config.toml
num_attention_heads = 10
norm = "rmsnorm"
positions = "rope"
rope_theta = 7850.0
attn_scale = 0.125
bias = "none"
parallel_block = false
learning_rate = 0.0071
lr_mult_o = 2.0
beta1 = 0.93
lr_head = 0.00537
schedule = "wsd"
decay_fraction = 0.503
final_lr_fraction = 0.0
max_seq_len = 2048
Each number is 128 + 32 x the weight over its row's rms, rounded and kept within 0 to 255. Layers, rows and columns count from 0. Numbers have three digits each. The size before them is the row's rms in percent of the matrix's.

# o: layer 5 attention output (transposed), 640x640, rms 0.129, rows 169-182,233-245, columns 320-383
# v: layer 5 attention value, 320x640, rms 0.0815, rows 106-118, columns 320-383
o169 111:089143093143110163177114110185168159160141112128084167087148118110149107136140159142090210088124106150138152078136127092169182154131116119119123101153153099070087136133133211155107156111073198
o233 088:108162134087106154108143134151130158120115093140126162106152108051153168101151192095050116137115028140114127128124146136119140104162117113117104116156133173064064143102129194172121122158067189
v106 105:167110135108126142124114105125128081118138102175140177099140097126146155149124133100140122080167120114216140154163130153105072097158135160094175100099098104126127068138170143176177107196094175
o170 106:151109151075092199149142088083092090115112093153133119113135132114170129151141100081150144123101117144136174090124164146121075107178154137057128091124119104144157061118059162101132149135110212
o234 096:126094143171133131159116150116105091120129119163103119142122148154144148164058112105144140120143095158142152159141138156139161075149140158075182107142121092125114102107154128083133132081085125
v107 101:124108124145172133135088069120148057147148127132180140151133133096148044138179217090119159130148179116068064136082171137096097125148105133140140136116158087118195104137138148152153173146140144
o171 106:089116119173176143154136068133131096119111145130194180120108133137123170076206166129127106104158172103074061086173119116124060186141140119115077139087212138148154125115123122113135078115152164
o235 090:121076104130155165096168099110155095143121083100173171093102144164127148101140194122097185107098151135119074139148139148090138118140126132120153124175200155138179105128157149123097118130198148
v108 101:128116123104069080104123075144079072089113103124145203139119109154128099068121116154090177093157158214128094113096181121097106161103114118144148114110061045116134226138120131176125169163117155
o172 106:144119142112075080162135122124167101141102144116139157186146121126127117104109096145104123172129215143203145130139148133156083164114112075159127119105072088100126207169125140176131122148150114
o236 089:117109134126051108137074132110117077084142146132142156128109132107131059126100137129077199114131115139169145096151094137096128142119123104146076089161056048083097171159121114169135086139139165
v109 103:075123170100135197099138087154091146152109081133114118095194162089175116159087133133064180131065108039156110156123099095112077106136193108111102106109060177152116084106172114146112090103107176
o173 109:077085151135139182142145083083151134073144082129096132122121109149197118117078125135130176124181058133130186134149105144138081108069181101134145105151179129063088074096174097161129167134097110
o237 088:117171161134145138146120062119144103106139106129151102142096117189188091097086169170090132088118147120143064110129060132141110139143184088109125097159129166097125083139132119170085165133037149
v110 102:141088144106109175138124117116134141049160109219098129140070103113085174169121091116093142123095182118163115184152108113118141172137112161162134086150117091089147173094131090151109129120084165
o174 107:163102145105148131114113127102125141077159095142082136168124066163083108154143109140104138121138192145120144187128152133119126163142135174125117086156028122095152180128141084177112140159107123
o238 088:149107156068130145134112181152131051066111178170128163173130098165081113164158068116104145141184159102124126158090131151104147154126170134181160091210061082094177191151121117147123121185097182
v111 100:163114137139071116127119127164150164086112158159110096122118138110079164136132153120177176139083069115103157142128137125138161171144141070104120132144124140136096190106101110196158137098145145
o175 107:150121132117119131190164168134170115121074124111097118141162124143062134142155144143130152116110084164145169125111135135108157158099113149131143148164102083105058154132125139132120128096124200
o239 085:141102169172087122160118138135127181155087163147095100136154135112091114148129205124122154100102096103109118153154082167087142181156114105100066154184126100158062186100131158170063107158140136
v112 102:139151076109135108146116125140094129135125129119173150153100197174098118080124131156058119186154161134155207090116160142131096108075150165128117116123110113131194121175187111159180128120179073
o176 108:200158110120170121152141151142088157119146075132147185217125134094116095104086114105138098151119178149110093139138146131122122090066118111111095151123136105120175101167154174151118062101201069
o240 088:164167105109165121138124128150049125099089101151153142170106113128103134095092170128081092139128127159120131100087120069177070122088128133115105155149098174116195120137120128180133137124138075
v113 100:123121117122182098094097157127154131159163126093175175135103126145151142196135148112077110125131126145104145123153112119154075096114110091100127109107129091056184106066093121128199106127126120
o177 105:129150108094090168107110172169160121134157136104178147082151190103194139123132162096183118118139144137109146105138157148131156118128118078088119150094162134118147064122082074118140091135097018
o241 087:108118116119121113095099142132115082164091154129142184113126081111153086149098090075141111103146124144123160143151095100134120139129143103132136157110190095060188075186139084131123072119093123
v114 104:111129085160132059128123136096131157119151099169195125146153171100092135056166112103149121098121128224215088091128150138113160109165125132152115097121110077141157109134129149144125129162139123
o178 107:106088160115158054121163116139103151091133145178132132165157130124117128115084116129174153156089150152142070151151105126100156144165117086151140106128140087140160079148186073174104116200115003
o242 089:097138164150100060159150138159107115071071108148106121120092168148134095115121130095119133130125121133153092157184147134156206089148112144127155139090104085117137016087129083199027075119160075
v115 103:177060098108152148120143134144157088152161138082134115157064134120051096149138151133163140126150190045116163120086147145098135124101143086087128114094153145106091091127145152174105076199123101
o179 113:140194106128122139123175128146109103210130086149165126199106186110062145180168137121142119135127163079164161127152148139105130152117121124085146111159112122068071168135132137134080167107103128
o243 088:141139118105140177174132122126150111149107063120163134209129122121058107118185151130147093164149164085135204130237125102194134128100134071116163134145106091039131111087109161114101125111127105
v116 101:165093170173141191157078113177144111116061060144083100124135105179043129147154068129136144074096082151090124126128132141076141167123080088144135124109154090191097110194134175084149106163079170
o180 110:197128128196100185151113086129108154133119067108121166098168183121020093107155109114121129156165023122097123134146148188166116110163117109101104128087088095230101128199074137109148109097109215
o244 090:156120141155128159083150096066088148119119082120144155100111160091052097112130131155126098156076078164094108124151169172082171106112116111115079154118116110210141102192139160094150176114114171
v117 104:132157106129125106107101161099135185084065167074092140107075122173175090164175133157127135112093133109160124141128128099191153073104165089107161074198090153102071141144107162118212191148169082
o181 110:087090150087133144112103127118109122117072192126146172131131163110228107159161151130194130141113119096134146112117168116072157058087182140156065106138089168135100118089119134102154147173110140
o245 088:143100117092141145175129119082161121097070135069171128129165113130177119155165152144107130129152145110147165111115155095137096123145139147128108059152106131141121104147112144084165138154073108
v118 102:202107063102134174150166127060163091114066111157086095185144093112080106177105114115119125092190045113112114138094059146050117124131112151115100141098189118087133206125114149115139157183154112
o182 107:191156133132113143116150142137124090076082099117144123116165106092087087197142095136117070108144041160125114175137121193175112080147114185098122171139242103097174153124105173143168106110149122